Part of a small language model's weights: hashed n-gram embeddings.
Each number is 500 + 40 x the weight over its row's rms, rounded and kept within 0 to 999. Layers, rows and columns count from 0. Numbers have three digits each. The size before them is the row's rms in percent of the matrix's.

# up: layer 3 MLP up, 960x192, rms 0.1, rows 476-544, columns 96-191
# down: layer 3 MLP down (transposed), 960x192, rms 0.101, rows 476-544, columns 96-191
up476 099:503503437456494513513450560521456488499529519550511503490537493517482518441433507450471574509449596581487525531480521500525518518522437456456539541588463579449479496469475537499483510489465472551541521465421545543538561511464502540443496518438484530581636427427532481507448480537483487489
down476 100:433523562588496561455447549529496471482490500451457535527536462538481479474453506510466488483515529444488501530517460544509495438491485424495469449528542522494539487545490430475494542488427503468468497462521463502516498500472558466494565521550501414496488529530571436518500520488496508490
up477 101:502614492525461517471457493587559449552493471503541519507489500508463455475516450482521544497515574588503409518552517469554494545538502592497471495477534505530508489506506463508454522469516480492526486523496489496562520523594508567451464467581551500550466570485465526394481553449527468538
down477 098:530517509493500544584496522532599528471478559515565508532469458434439522526475511559497515513477479528566555574472566456485507454492524448520424417512448469474473498460521510495507530467488494526491483499504468504470497392511505447528492501469465476531539588567514481451541465443497519561
up478 097:504483460552491480527458462469453527501403465455483543548502576594433474561445445503521465483585523532549555512560483524435485559519568519515499482451532520486509518519490549411567506514435517514523536475522472520518514560440426511527495470531465523485526520544496494508514545483508488488
down478 103:498515432500454509514552556517513529504520499505525509434530504511455418478592516489540566506491528477525449476504591553502543522533544457522516450492432531493468435489490510503507480453503470558498564471505454437558461470529554531527461541462501513469494522508486487509478534446430562511
up479 098:530512529514421497477448542428539475522510515476532565519529474448544534562521476493483524472586537471466501457494483533542487550485550531517504499471467514554518442532447435472555489457499539427546471569498448501561454483511473520482506464452547542481461467474428511506482539508486506528
down479 102:415530524537521453569534493540511434505494472485491575518508471516539476509532513467467490450504486506494463534373458560475477494509490439415506445507466545444459509510416519542491481514462448443562492483545547495471537545509548432470450531546577531550470420462508501549511550509482486548
up480 103:525540464479508464540402491489466490471484498486481446522535400528473490490474474551484484551484492480446537480425463439525520491468548486460543552526553478482439385515488527444529450481526484524426517468485455437504503548505481555409502490502516500535513534457529493461450550488510585469
down480 105:530470440512419550526470500497458491456469516505558556460524497500532538487438502518544520461478446498476415498498464494507461537541534473518504521475559548436470461491482550563485460516530479501535421566484545596511472508447510513483437532525574499464504522542525461557492504506571563547
up481 093:457464570520476486517499429473507454453515453474460566530551480546473458518484519451551538513476492472509547463489491452516520550450524442524489560564507519496573505548476542572510483536428505534541452489537475499451552525554444521434462417445519446492546470536470464617544570542533462436
down481 090:570522421465494500521455500479570428500508562492440473493507479557537501560522530454441446472536578452561533505520494480551555499520434450542414610444409503515473467541447468488444493486496437476541520467486548553500472523525476401485566543441512494482532486515465465577472426528565528428
up482 102:524434565542510498511520507498468553437468516491486469471466498549453459458471516517525553560444458550578517441493526464517435522484519494436548492445513533503504499507485479460524459555505508523516526464445473476541477443557520380484516515483459543509524499461474510546501513519437557456
down482 091:575419474544469517476463465467535544511555492476525519486463443538482451592513523517503526582492526459508576406489464474519479565496430451497582489475483525516512485528532519450497527463493450522490501439503538534474465559474427496512464451495528511546507538547447461457492521493507497489
up483 098:511493519506518528535537494494554549455492492420515478608513510501410416476495503449449460497513489476481513498520529525505528464451547471466579513515519546441489572493472508525515550461516484467456483511513448556490494501531511576491507509489487481484592415409539554442493534509538517491
down483 100:573479552468568462493564500535425497489502547450526445531501503508461533548502508470529504532425504535531536499543493521509547524488477455483517532536560491475491484406492464475462416533489468487480507576531473551533530455455492438500433508474446469489553415442604586491441524438504533517
up484 078:443490468484439490469528523607419481460500490518429509513432461570515487498528537508490581518512551524556447457553491500504519529524502509509441534446557529463512573466479414467429534415490484551457518554516438602501452515564610535453534521508458450493502511454535452463472481506529453488
down484 084:512530510586563524446524513431537538476430523456503524459564537523525486462491524450469502510450530505450502499459524493572524480490461512566529455481510454470524502501545539505513440538523532488512443478446489443481480482475458491522483507460510540438489497431520522474497509479534512463
up485 098:539424477501480471455489408474539477433467542514526541544515545442468529584503512550488493588521516489541484470495521481651448546493524536495473509497464566572522507448522500492496499544508597590494517510433575464471485539496474493464504459484556580424450403489482501502486562474562499482
down485 100:476453484522450488512481475593541525473426532522512517568516494444474466594462528539500531508496466507486574477486539491506523495519468457484451475475555526562471524429504524544464541438530532537457550482522495386503457432485504471494478499463501522472471430438511486556535499468553501514
up486 092:421502528499548429474510485537530490537534588527538502586460538446542521466450496518444549467515603446427453526530473520502488514461474456541451550497538519493541474538452549469532542502488525475526496515459470412512557516586483528504509394524505486493511459458481580467486524434511537568
down486 094:500535582492439521488530518582458503496498535524468510518534529514585467514463472513449484506536504477471470505485503469462516478493467515477460456473504492517569416544505495542391538496482557529539519512545572466506534509604490474537585511511508460487557550493425564462483470489580524519
up487 099:456469461498434558488499437484504519423494537497464443487474432473499512445480493429433568471462491431553557560550439510504542478477543472474533522526484593503476486539491482540500486499514512478525491573433483473485452490456540497517418450491465588486585528516495464482461480519560514514
down487 100:521438547438520583513542480567503533570597529448465461489510554497508498520500510532526467503496564501473462536446512486443540562505496520527637511506443495524455527522546491514601493555533489471503520479469510545542494441536495484476489480466450468526432436480570409481572535460535432482
up488 110:563478490439490492463529492478480482517537486493471501505465465459571489493452476541455487480442546456452474473455597524543516531445509548550516507431495468463477423497531506530503481492487494499480457491496453426526509571485481497521523357454590475456475570464442462518579534499413514454
down488 110:506547466473495518584535504433519484475441529485554470491490482503590556511509508585476462471433483477489464415473507522500569540448595533505404469514555424465482500497523461448446404492466448519504475589493474437582407490464495504522535530432522522454542525529452505490554523475463502520
up489 097:538521563576550540487411539466537479529441533502496466521546482502470478438500544535508491466461521445463474519526537421581534458509499548529490583567520468567480446554551494546519486549514425507505503483480499465468548494562505503518490452566552472519539469464480489498514457468457558509
down489 095:510580550483560476545504411479403515486463518462578518499383528539505477530483485494482467542516440475577504566511471403535502443548525531530450485469541496533490509494498503468497551505470574489548535489511472496475480493577458564454520510436528536533518468454504503471491450531432507453
up490 100:458491482459460488532482487484541444517466534477577465463510500484547517502484508463442453491558565482475536536499558539584489500514479486479407492499576478470471503516526448512534461528561520503479459484530463572478533608487474449539527486479539520503444450537545490550520477492504576478
down490 108:525510433497416464506511530426556556536458548429565436477544587458532515492456493541476502446608534472519489527457533506476494435440416475519427407435505483515511550528422431507574468521483437514480464449496494504507495551513510477522526430501496492490524520475633466517483551464524518507
up491 100:487540451508499512550498515432510468435524485500469489508468464546480523542496445454465468541450532484415502507512521529529507530530528557477544457517456448547559480514398501427443522457426533536558429499523499467551546487503443558499460472439515560502645541524554465509509512527476566526
down491 100:549529466512486492561435497494435557469557455545495442588475516492483488482543524514442480425455502465437468501461493512538508503534462577544643456496501537519534542484513535504452528492470414485472511476576520524436541489439442507506502434467432528487496416492551475475540568555505588491
up492 085:476477536482539555493525530488476533497485493542491505487441495495515452515502386491522452524540503482519494473513496549476522536516482555496443495468434494599537507453504426508492540530493508556467501484486463492421395437506500543503433427493454441482493536467542533550450529483510496494
down492 092:479544416507497520473442547495498485466486563532502546512558500516483479486548418430599477513541585520438536545490502523480477434573518454573484537533438476466521509511446471504427580488507469493523511459494529483492489523505452498458523617492488485447515554502515558479518461495540570511
up493 092:484502543516422513500464555500469503555458500507572538472507448432557484508509548472534503493465491541475517526450462514476553498492514488514470538499395476473532457547460497472535518506525532490526520523534457524499419440466445453437475531520507518514487500513481445397433489468501474580
down493 099:509482439534498540526435479533550591538532528531511466546580520520488523514527437487475469523613566532505469412491553492494433563522465494449455520545539551420551536554527515514459503467466524513411537536555518536446475522540522493470427493486469495453526527513461559467506446453556467480
up494 094:511577470459513508524497518469517519584410532533531476536543519491559573506484429478483547518559484542496538538456504536516501415499495512518510511547506561505486519532542486501548571507553486527473495513524430406489509597431540481461510470530486529456531528497477473503574499529506470532
down494 100:505520560493453498500476519526443479432547544453461452437517524457496504566536494491504472522542500474496474516478527510470513491511541410496459447476473486547528446532589530488462451516469476508487491497491559409494516487484476483570530472522516532501476500508543513478553596530500513514
up495 114:502485501494486481640537439447485495538506504486436501494506443515499561492416514506541460502538513480423497506531479503468411485462511498577476510544471505494521436467567496518490548511476473475534480490554480480534571533544449508463445459508546476572461443505438506493536534538543493432
down495 108:461518500417572553471437447554531470561501454481472492446486481499527491615465548499456532460537478538488567454515516510498475484505554457507516441516508566542524499429462486456538498426514509474446500519472431479530449440472413517490462477451516499467483582475450415438458524493466454475
up496 099:535494530496475531432549536445548483473531502424464523477532508560443507471493556518523473502535475437486436565452521570562494452524506541450484495502532553483435450513494427489541521492547440450528479568481440519503522427502499426504479501475499440547555516456516568494476548526509479491
down496 099:559521503456536594503480576492529491486525527455481576512548513502477446466525553537608486556470473548439421511473484499452459483470554477538531434523534481499458471493486515462449457544510442512502487536481468449529568439537519503528489499455523539549509438509494503517488431516483432575
up497 100:542525547500515524453526469558479486493463540522564531464550436570503520556533558525491541581492544487527516520443416577462427486470528571542527535533548446529533491542530505486510484471489472511489442493555498516527499452452471492528466459481565486462445492511509518487436529515493462484
down497 101:518419465509491490520517531535528543483470468472493491463536479572528480545523513528521516481508469451512480498477475508527514463557479418554523624519481421542507452447558509531575557458428462509454541453525472554446472550519553502472588544543468516519514472447530541466473494487637499507
up498 097:518453461502502572544480480546485552432496393452474458495486501493453495558523551494460524565569480450490501520521491554421446560551494538519470493535495449567491478492497456526514496426607523486518530486476555495419432447559503540498451509501504469493448464469552492479526500470461534471
down498 090:428521478467478504519443559501432550486481515553466570403517510514492516489544448530553561503505459436492566533488485541470547528490474429463562582541549470486523451501474517465438498506490501476526452497494600427562538455566496507505494498516518452493411516495493523515514478544557496541
up499 100:486497509583510528399497486505437504494458464483535470487432464491508471573477549382498463433484549578548579449526562535523534464510551533523470567532486532540488515510557551482476502495507495498440482588510508506468449549507546453513475527539506455526524527416510509460488538496502526477
down499 093:499496578481545436541545490560480504562518475508481492521539471488551555468533474454451473499488600502486464537497564516500489501508505491467524576463457470467491524465505560475507454500568486487518535495539549566464481470479508480567557457391555490464452515437501557524451566527501518529
up500 092:471467489516570504434527518464407524483507497427418518516483538494516580488523514504460457545508494542570489513491510536421508525508581529465420506498482471480509528403459448548534467479522494513474523474497455510531541456560505508452456460533425464553466506485427572554477465590426429472
down500 093:531513394574580548442438571473471543488551497537472495521531488566533506537501504486490482480508497551547513481482504459499522525521566514521529551496507538516502522508453514561470490434532537525499426430465508440486549525501501505523529405531511416472449547512427530543524501567534508486
up501 091:544517549454490520477550513491487468496423465535521493569579446529561504499444528510448565489472489453520536489460458463554487605502538492570478544490503459516498487492542477456473482470481524538430500468515419470501548547494482456425505562539499499522483541520568478464544520462559529469
down501 088:535444507489496517514537492546530510448607517523497506470506476489425469439552444447542527499503477489477575473518518490387527535477499492477432500525456484482470538417486461448509590583505486495468508425458450509501542491420553495572576538518453489436451459488471502472471443521506459472
up502 094:535560554473448507549458443450480477481546497507502549431559421560454507435500520476537512519575567499504543485537431492491502526434505552545489542470583571524464497589515495530519545459498442551560481535486503533502528490546436496459465445508529537475421471519543548561556597487490417487
down502 089:480477493527502428500446471476505464515442503533539478473478463578556442548556505459528467490466500487533491422517450487510488558490447465533465567586419511516497418468562489529496508433465511541486473511489501452441553475503549479482598549571495505522456456500487465579488527494655517504
up503 090:474477449510471516487480533500595539477483503524495460511537433533503550516391500520485464495426534477473499520509508478520459482466469431432540514534465470479523532487457616438501496561484515531497407556407546544471558531453544439483494442480493457525510433511443505458463509542486477519
down503 090:475528491471508512508487452544480469505534525499546442468516438459455455512512489506466487542552527528488480504498538497489556459495450520508520652493516498514504526506557426477472511415526455517486458505535540506506463466493439481472572515454506480407495590541533568534504552533460535494
up504 099:544464516552532454499545458494505494469568526512485465513512483496523558513541522522472496585513487505451605504520517504485513478499513460462513513513513583447540460494383454438528411512515463511552532468542507527441557525521479510473507534519530532533583450493476485496480540499506538469
down504 098:467538458537553472507504471445538533528475508474519431518482566445483494449493515502482507527480438498507470500504487604415520519460494544541466473497469512444486472545517519460486554480482546470477516506483528482485510458449565444495497499484490474496535489484520495484480475481552434395
up505 106:472485443546548479466547530494547562533641594484481474525488478466490470515498490489462556502462526489528551504504520522429523543485462586423526452503534603437496536563511530493573573505522479475519476504457429595524457488511475517503534518485523558462510478505465614520445453523533503546
down505 108:450541490511506454575466435550524544461502526541488508518507590545452452497470515484537464496523458500457566490537515502536498512483504535474479525467458463373502519536470488501431498539456476446615529480417448539461440486428533448518586515492521556529467458411467472485464508453497420505
up506 103:514559540516465465397480458510528460504524451517510499456554483510536484565423555484459533540522514551526508482559483502437511457575512481500487554534492486487571518471493550472464576453460469440545521592470410557522496547503507478488513512502501558460486457496548545487558482580545445447
down506 091:513462486442554510493470478490552489513531529487512507519481530497449484534538550426505453526515525519540490501496490468522552507453532476550481572481535431512453496465519417450479510552526486534455551463546498525584455529559601484494595512439535477468505527554551568534506424499574567528
up507 098:505592458517527561465429557569549477538498482537470456540522481520456460530471562495509508517538482558539597576414518468486538526509415456470529552529493562475455481527473478492527456508478405484590473512511569520548494470467423560447506481486479466460457522465544538509522457452504512479
down507 093:562494543500526432438505517458584466480561458484529596478524481527488515542558443519543523546456496478468466430474467489560474452499479452459540510535502523502403488507501561479527555490504564549477537473536473474508513550465505536478491538546538508498493450506470510514484499488443490482
up508 099:504551503467495408538499498486531470430533541431591412472549514465561510490518523491529517561493447558485474589510534500541475537495475516489503456509484516534491512518533471487533567450510513483465521539441529514577497542575528475562517455542442560499532538474401523493459466595490500521
down508 102:486531465514492519577431557504523522542516493464520532513478518594439406519477495510532532503514454519527488519545474477507510581513454452486475492545515515518443505425558516532502439509566506473480491468480557537429412503488505447474493429517562509469477510492531495468491465504496532430
up509 098:570503468497450515492500435520434516544535446522420502479518472522480582464558490491489464531482562535477517545533467520479505483491515492460460520504531458476490546559474509520522612473419514515499517509532456504406572503502508513454420499482529566559460561532504515516530559502486525453
down509 093:495506523445425494501477543496447496519485540556489510470500541489473534529525508510442464527558530508449520421462469479501506536449492493535520538419512498545556484578474530496456521516512588465538439482487424543504545566553511502498570457488582566439521461536534482582505603491578511517
up510 109:490465469517483498485458528465515473450448493540479507522529472447522482525552521471463500570533450475417495550529510535538586572524435501556472505538441514555448530491515510506507486455490565503463418472464567576541508477515439533527547430446532535498494464543572507551436514518509512455
down510 107:506501486559474432505472501492525477445498486483436424569517505489463562507556469444517471515518526490498445527569529475503505518473508560530587509468528539562528471544493539554523506514545515504546478427566519615499488515443430513558506475428487447555463580489519544538536470555428554470
up511 103:493472548514460490507471456431509464519491484482520538508521456513554542560469447543462486453427455482541400446527515588448492454530505493495554545488535567519444489522508471590523556521569489493484467517405458500514499488517455523437445526562527536547510465548455463444509455500470546552
down511 108:552506523484524500506513476500552518587479484544471520496459490521486467464468539513536519592432479535556482433514491513496458531489436441552399563514482474479485576454477509553505526474542504505604552599475503451489485511498475513499538557502531487527527520526473500583531532492555454524
up512 104:462456509443484402470531473514546556498468542441513491526569495441563468486484545476484481507472512512527465459511536507518484513500513506551512502445535455485447502502551533582505470536543509537485474450549562492487464506450503469540474475496563484440499448508459459490596468522501541512
down512 108:470490452448509524570567432497520476487512431542552469504587459541538480500482435432530513455523538519499460544478482462505481510542528513471477422502524494479475457475561489507536481477467542507483516528491426487572531551549499489512530518506501502446486476499547476415503479616533547432
up513 102:553485426470434537524462437538496549473462457558584454466585541564498515495509514470513469557502537583454398518486520532491436479510450477534453455492427585501503490511489484533545490488428492554568499508508573524496487530510473478555412547450485520495441458437490483449506493462481549495
down513 100:436459492500555545463527503494567502541482472530489560488550494493517508447493467537508520558488509461500476477474548507466499515467474552484497502477471585558526443526425490520530528496458418521532526440471545467572429531481517536529501522527474567634496393498428465461496451457466506406
up514 099:518504469499381524439510430478507478466551417528518547519461459426469493465469515513452500502515589459522538532526406455543494492491532527524410547504582518425511501504534497538445532476456593443493422553543530542474527522553482474486497492481477520527526444587522566439539497566527499467
down514 097:546539541529453441458442486475489481393515481612564534441405432552461478497536508550458501476575475494508500502499470532441478507464520488491470606443586503588523525571495468476433534468401510477461586566539571531509463440557528464491561547498489564508478505534496484461533569518529511478
up515 098:490502475479488510437487440542497483504530553508452533539480470518498492598500508468462562498470528464458488557518473518442554522487464509512500540559430490467511511447480432478511569466516434459453467526541502483504485508421544445482432515514560495543531476503488521481421536517457443522
down515 098:495486480465535496448480484530473470511521474482563533544490597518529478547420493525437501481537543564474460499471474507466554480425418469457424544517582455498485526506488482477518514533477531562519518567464400471490508524574455529561549468527487536409504523580472535447420498526584511542
up516 100:493469445475601531501394551546481438462528506534508467539511475411432544463479483469468557485438541477578506475532482600446523489454571494528458489569518447503503491464471575493524489478525503513513474510458523510478491521510483404545518525540386474458455489454484454491435525495517546464
down516 102:472534451502466506566538467526501464467521549429517483466479481524498467561551472448562563550426481487487451553473508532482494461550443531528483554467511489513446595468477451533517518530453510434514494471491470489526532557527513515563495552541543442477538489545518488502484535512527531490
up517 097:500581531486437599522583530474561445476437539439508536478550488528450511494492548482467488510520507487529473482514516514479493570528431524526560496480511492537448449502508517453536474458485579546537517556472500519533504463524512509513397507435526493541481505457538491551472498474500472504
down517 097:547501485481496405564505529527540454462471561502511543517534466570479567483515520539519431486493527466491508515461549533504535495491493504462444458505466445461505531549525452458495436503468526540479422436511469566423556527508538545441517487487453481535547520496532470489523508421406574459
up518 098:501550511391483487398560447493479518410493458429461507470468525484532560544457482514534541566523489498475509467525471451561527440420504495514486399532477522501491493513491456470479440425493496525468562516531536444559498473512492439570575574477454458420472508493450437466501516554483447523
down518 098:485543516555525455527502498530485478442518578492528532556537549538562506487407486532646569509566536478541501489467492505531524498532503493468528451485525474525507477482511528527504519532507498467502456536522479508501505483457504471528451493489497490511536516484563506517533589530495478504
up519 112:535552495507505574502548532505486483458521544526573504559451523506482541538423513557489488505530499514434513456558532530530514522445479544602499571521551416539447444530592501435476515516479489456456465478478482416490428483487455474492542471470554484492506512499505453500567540477432534527
down519 107:484494465475417474518481566485515490472553563470505459545489507451538462449507464578504464457521469448468556494579497473522500516539562459463492523522490530507539449506577485475433474445566461479553494554457497537563454487558497509467531548457467500512529555512443557547456525485538507498
up520 102:490487489559383518501511558455484473491480506482562518519533521510486565473483540458536549472483577484478534458434549447412547384472504541520547499520495520467474489433451537493519500542493484510513460490493566484454502501477435508506489556456520528456513497491500548494454597540498575522
down520 105:522481580575454527552524398485503456525494409517384532437480508481483453469517450555487476398487499484448520495481465508601577524482489502509472539502458573497490602489482491565458478540518506465541498517542508477457548509491504455501508520486613531475515500503529506453448504546501472553
up521 096:474545489459550469470510521476477484495499506415446459436492441425470456514467552501491521486458469480445494570444515431529553471481551574442542470465432536485534502510447529408495450513502540489548501519462524578546622492489553488505475504480514515527516520544511528459512509522515565502
down521 099:446432468482556517495460464425440497479508522475459507508445476440521515470526552425506544535513481527474526495618508450468570545497487460546428493494522460558551515508557544497488478502538529446496565543496523488503496496495487490467480464509606458450470503490579469577522545509493373459
up522 095:556425517461544467493536523527437523526491547540520450508425494547432541470505489500543564524533389476522510481446523517473502551484520511537459509451559523514481490449465509538520506540539471524409535456529549495541452421441419466467525443497582503549459557469585489529543535468545544525
down522 101:476466474439494514440525466495472492570478491441551522541540492473445467584540513515516382478495541507508466509451471494522512441494505505542497512511473543580530524522538441508478501474444484409477549542465438423501540571537544519544437484520498507497525479507451513472478533474562464438
up523 106:483556555513533618478458523537482501541528538437542481551569450477507467514512474574504461460483514553583418582567399536423569542512525464537564479493548623504525515539466522509503523571477433493470497528480550508533473457472489465519515436514445462493495476515485558481448527525513497478
down523 107:448448562477531591472532502502541499555493498482518505507537525566472471478528523487521493535496461558513574439541546472491507407469483502576479448515424525486524485501519403482475518472484516497436534482531491423497468539410487594461531476574429517507428479512529514437433553424423542577
up524 100:454553506485505447474496523501547515502480530537472515461490596519499514458519522483528488538440499550460511486505474485524428517376456520521527500491512455460500510506564548476392492543505450506489521446561527451466516526467553467466473506515476539521485561501433534447418457489411514496
down524 099:466519568428485505455555517524488502521493490544525597442452507497460541519504559527530496498510478531519439444523483480500499476465495549499414405519466488488530530544571430434501547476528485513486569470531460459464511470547545507571434431581511490556477483490522494535507524455473439496
up525 104:496458614476532520521508509489424558532547513543551567432569480492518478517517579541536490524514582466493523499532496504502464422476509531486508483550498569530544486479487490533535512480510514481500500486506467489475522492515534430470488406453595496535505426463561554498553502561488438513
down525 103:447449560498502497550512519541518472472510528519460426490523563438489485447513537547494501468439510470458461504467480476549396454456507502511458521487474460503455498445490525533481514515508445547473492492543438502533521447510453530489544484540547512406485462429598498508475513489536514510
up526 098:515504569491508540489494519520533553445453488423411454496405551479445487515475501480565567466482434559498395440453520486510457492426651553473468459447482562474470522442490492494535511520471492515475469491509460499457537444530471536461475460515475500497477469451508504464493523490407495468
down526 101:485501519550462500505463512490517475488465520467500514519463565493466473596551453514502488505448401580444430424480444475563447520513608501521438451437467530456528443483507516453534498541417540529511485418499539517494453534488493552520524449475515475425470524469518493471534446492492446523
up527 100:424495461459520558508524453492476474516523505409526518518483568584562452506456531463512453529511492432543540512470521582535527457468534483465512468473547490463471474496503556456560484502509491465540506501552471508547491495530572486452475535514468525503492560551482514495486585470467511451
down527 102:489533508566602476526544491489488541446517539504515605477522426477600478541489521548436468524547531510505469413523461515497501466539499431591523474453526534529576466559477532492554472454578530480431552497497460570510413460533566474465533529501543479456574485531491533482509456506536537439
up528 096:497442549520563471497501475498489474493487488501535580509468471439490527484542457466500491528547519504519442514487519498513490467541479445506521601472539477512424443480490518582509454509460430518495437498491529523516514548513438555454576467474476567496438456494407486460536531506495491554
down528 098:461526505516485556457508516454514587546446517459534504414412495506486563506485414511528464470481480528537503509448428453572485496478446535465496421542537488491474515540518462477458518475481577457464483539514480427528568519529452527532518511530470554460479475466489474549508489473458499547
up529 095:505473460582450420488546506534525491453512478444483522444518507467477483452473562487449500518468491425546477430514417516517526512501516401494503451528484585524552497546476502566527449518477516544548532492452494525506552519518438481483492479473507457497543527469485525537515488502455464580
down529 097:446481488464517562542503523451526484392513488532493512472556546467499457479517520512531468432519498534520557401506515500461464566487512514467468520482412436455460499518544504529467542461456543480488491510560386526506528606483427422412582532469500481540542478530461473555511482515406550478
up530 084:486494520551449499534514504456502541513465513440580526485556523534503583530538561457555462488528494511524412449529460474576518517507486498489471416476461468511450505485533483466478555533479474549537431517492447537517466508492479496527480466532532441509480482444429498491482509470447495618
down530 086:470512468503526564454564557507460469495470449480459509492470534524564462455539413466556487505491536479556545462486470508516495519527440417557441415519481475493497468514530439505503487542470541501495510468492543558467522485542492511485482530478469436486580477515516514488444467518450453514
up531 113:494480475512507523489487525562438520477512522447444531525497483480472457421560520464497488521474457536515420581545544488461507495577501506502525513477508461549497552431543376507469513430504491538537543481529459485502443480502443546449496536541494446508512550466539485542541498537393556488
down531 096:472473491477477541493540499576426481472531570567423468481558528506524444474484469562474513532516510515412501522459521493505555469482438477452448516507532533516535494504531518483465531490456516500566511528512463508495563500512484473543540488494515493410493575564418534469477525528606496558
up532 102:525516514486544560514480508469476516526490493498565527502505483468503491502441496491526522468497468541474518560594474477518507418547551495414532524449449451494489541469553463538495520591561485470498491550537468549572498512494465513543479511554574542570473520533490519540496512545484537481
down532 100:543490484546583514510442508561524495508401502529540485426484456480467514457489521474452508454550584528573451511531439540481539444538569472467524605529553532523461524500486485509436528409471522495501471460549528448531506504538518561457565495448504509498526524498515549517516473496520506465
up533 110:538530521497558453465430545476467500513618484546505510455523437554504522505500487551416568555457515519457564518457540524494489493519518466471493498528476613522502488516483526528465534453363460537494432467512598466458512487492501482514508510523554544534605456466524475524528533512499479594
down533 103:398477509510448458478481471551488419513545475588516564569503554588496520458489480504480484500460579530488516438452491458517473468578527436480490597495478448450556480477517420513539535512421433517461458490454490554562548434473504544469549548584477496493457527513493475495485496458503513520
up534 103:578512459463565488486423532479524520499572461532422507478522511484471544617538471505500489547501467526533459561510548524542498481492564495523542481543545639545524461489502532468535474488482533523509447547530535526547489481477474437465499434469457510599547585478473491524470569464507480504
down534 102:510397594524505489487467525545552460487491489499496530510465521486500449548528450518472509491495497496499489506456516493512464576579493515508559537557553499526514476472479496566458531399536456499544473456557501492492512458437500510493422481478461495468512520414493385505445465462560454453
up535 100:508485494528549457539480523508523530508529505489489552500444443441536466525497544505502541475506545560423552466529514523471493474484445520586510569472477533528523496520527461380457513493535473550458567460478555536593497437447461495500422477533486535526548489511515481462525465557426505538
down535 104:486416531440510514526521571480563416516409493494461506541478508519423478473499449549440482487492532529530388526461499479508421458473514433467502553442448453479522512515496555457531479445568430482564505557476508478497487474509539518480522513504529559581534523516475533472521510501511486474
up536 100:460527474557530535505495512515509505481480499538493465518502582537518511555468507481448502511428543510505507484509608490537557486526514552525601501481450531493449470447491554469549521525505602504556534494503462513444499554518462590488451529492479533497480489468471482464536483484501504543
down536 105:479474556515455479444555573504527478485487556453473533501568546484562551525496527478569526515566482482544537475473549495514443454559472464517491502527579581506467488468454489494507502572527533504573436521513433556483462431536502535435519549548481463510512441491507491541519509456544521441
up537 094:420547531477598437528472465444455496576498504516541510547491483521560521471451511492496562437436484539461486509493486497549496564461484499489485473519424493516506492475502482455455535482518492535572447526525468481446502522519503489479498555594527481527537495482494464492495537464458426512
down537 091:549489484485463519557486517506533556480508444537445509517427543576465500455538514488474478559476508489485500520464519480456483490519477432477508554574507508450493485497464507540460492522447483469491477533556461491478496485534543521489522568489441432420522614553439480547521485484524575383
up538 096:559476509458536456466540471495522548499450484532472548539512454592464535578538526510496563514523521515491530413455532484562499445443519479487442512417488451489456543449555554504500536474547452497554481511509473495453479541432510580556524487483484468437548557539507385543479513487511545542
down538 095:454478471440504559448457545528507468442521443538498559538522544574556527467492566538464521481537483524491476430489532479480582479479472524514580471521531460559461515509527468515430594461533495481529514493530522456531515541511443534465591531476457553511455546505513514530482399538482522499
up539 102:485455534483485423522400514537511506517479474527502480498444486543515496572521453522470510531499473478493486456588537496497542511502498535502470558536526564520452429509463380485492476564485554540531470529550530501476475540513529462507467513439543515495548433477537539494459564441496384523
down539 106:484495431455485499448449479467541520411540475610467492426545539494545507509459593462437531450533432512499454517460492503533589524460542603509524477574595509517500453503440561496494499492498484557509487482491493522485540509477491517464438486472521536515575537429490540543488461489528476510
up540 090:474530488498418542575473503506443490512501424472537518518472525520513515526517445495495510525535471502485533515478519534493514485496471548519557544506476458432586503604484499492489457505525473442451496431485490570464481491496429463546516422492548486537463435442593471450521551475524510567
down540 094:468484540458471489563511495486527493484462583485522478577500567568513468529428516503479478444513504567450517535495586477515556437601482451478526574519456511522483478490492511566441462459531520473499535526496521516557501493481539498454533486495510490516486474602478462480511487530463520485
up541 095:491480486527508561461555475445456482481497502438497559467529467596503490495514459516500542505511416523417492500501443489442497521491485554557560564492534469540463527502500451476504499549467532476497514448469503506445475498468453461492450523479559484538549532483456487456534502507498575572
down541 092:517537463488419447455520537557459495511530438507547469469534545525466438607464542507455474523530534490459538451482531506521481502489536446475475429457431527490497504514553516517469445466490506534501470472500533507516499478515531450525550460482384435507449528484483533513394508467568501486
up542 099:490538486546433516423461513451506470510453557569529415474493436549529520490454542477537530490460501508575516522513503488585532476492513478474469502456535452579528438543490538511535511491468482499522422487531525531480467597487542495497558493469534556640548567448494550489522524435506466512
down542 095:497459491461575523502590461540542557514574550541455524585504494469470519516504524467468493501525581490493473564493519510446573558474498531450530493508473565471499468566518477459540553441515502496510490443515552480491523544536492585529472544549510566487479485527546532540523575483537474484
up543 098:432548441531537463444524546521481504550438437490530533517520546446507458496517460541534492488506609514470448521474505473524519513442521513509503466460461522435468439494471535533536503457484476528585505486518432479455536450575518527467513510566484499479533512485463549437422527517428517537
down543 097:473485550455506472485489523426581469450437531532492556568446534458461448488462470485556485515507595542432470516497501511528511562568497532478528548474488471483518486544571455510493481469623468500478553483567510445531502511530581491606513486523556446534472524530498492526590513580514527455
up544 102:488509456509523535447501555525466524499538572403506560517480551428521479573484497471441545467504470547527455524522511559488537434492511468541527485575463547524491536540552508451515468506451496463530454586492481516518559476503511464506528507529555562505622521548483471461459495497515509475
down544 108:517478500496449552499580532524470478556530510541525532524475472558494469466533522450500517504492497499572525485472515512519519453443460493584527603497481481483585458467540570516472456472537543421506555490428535543490475440561461421550524437543475590494478509527482497445578479508481480501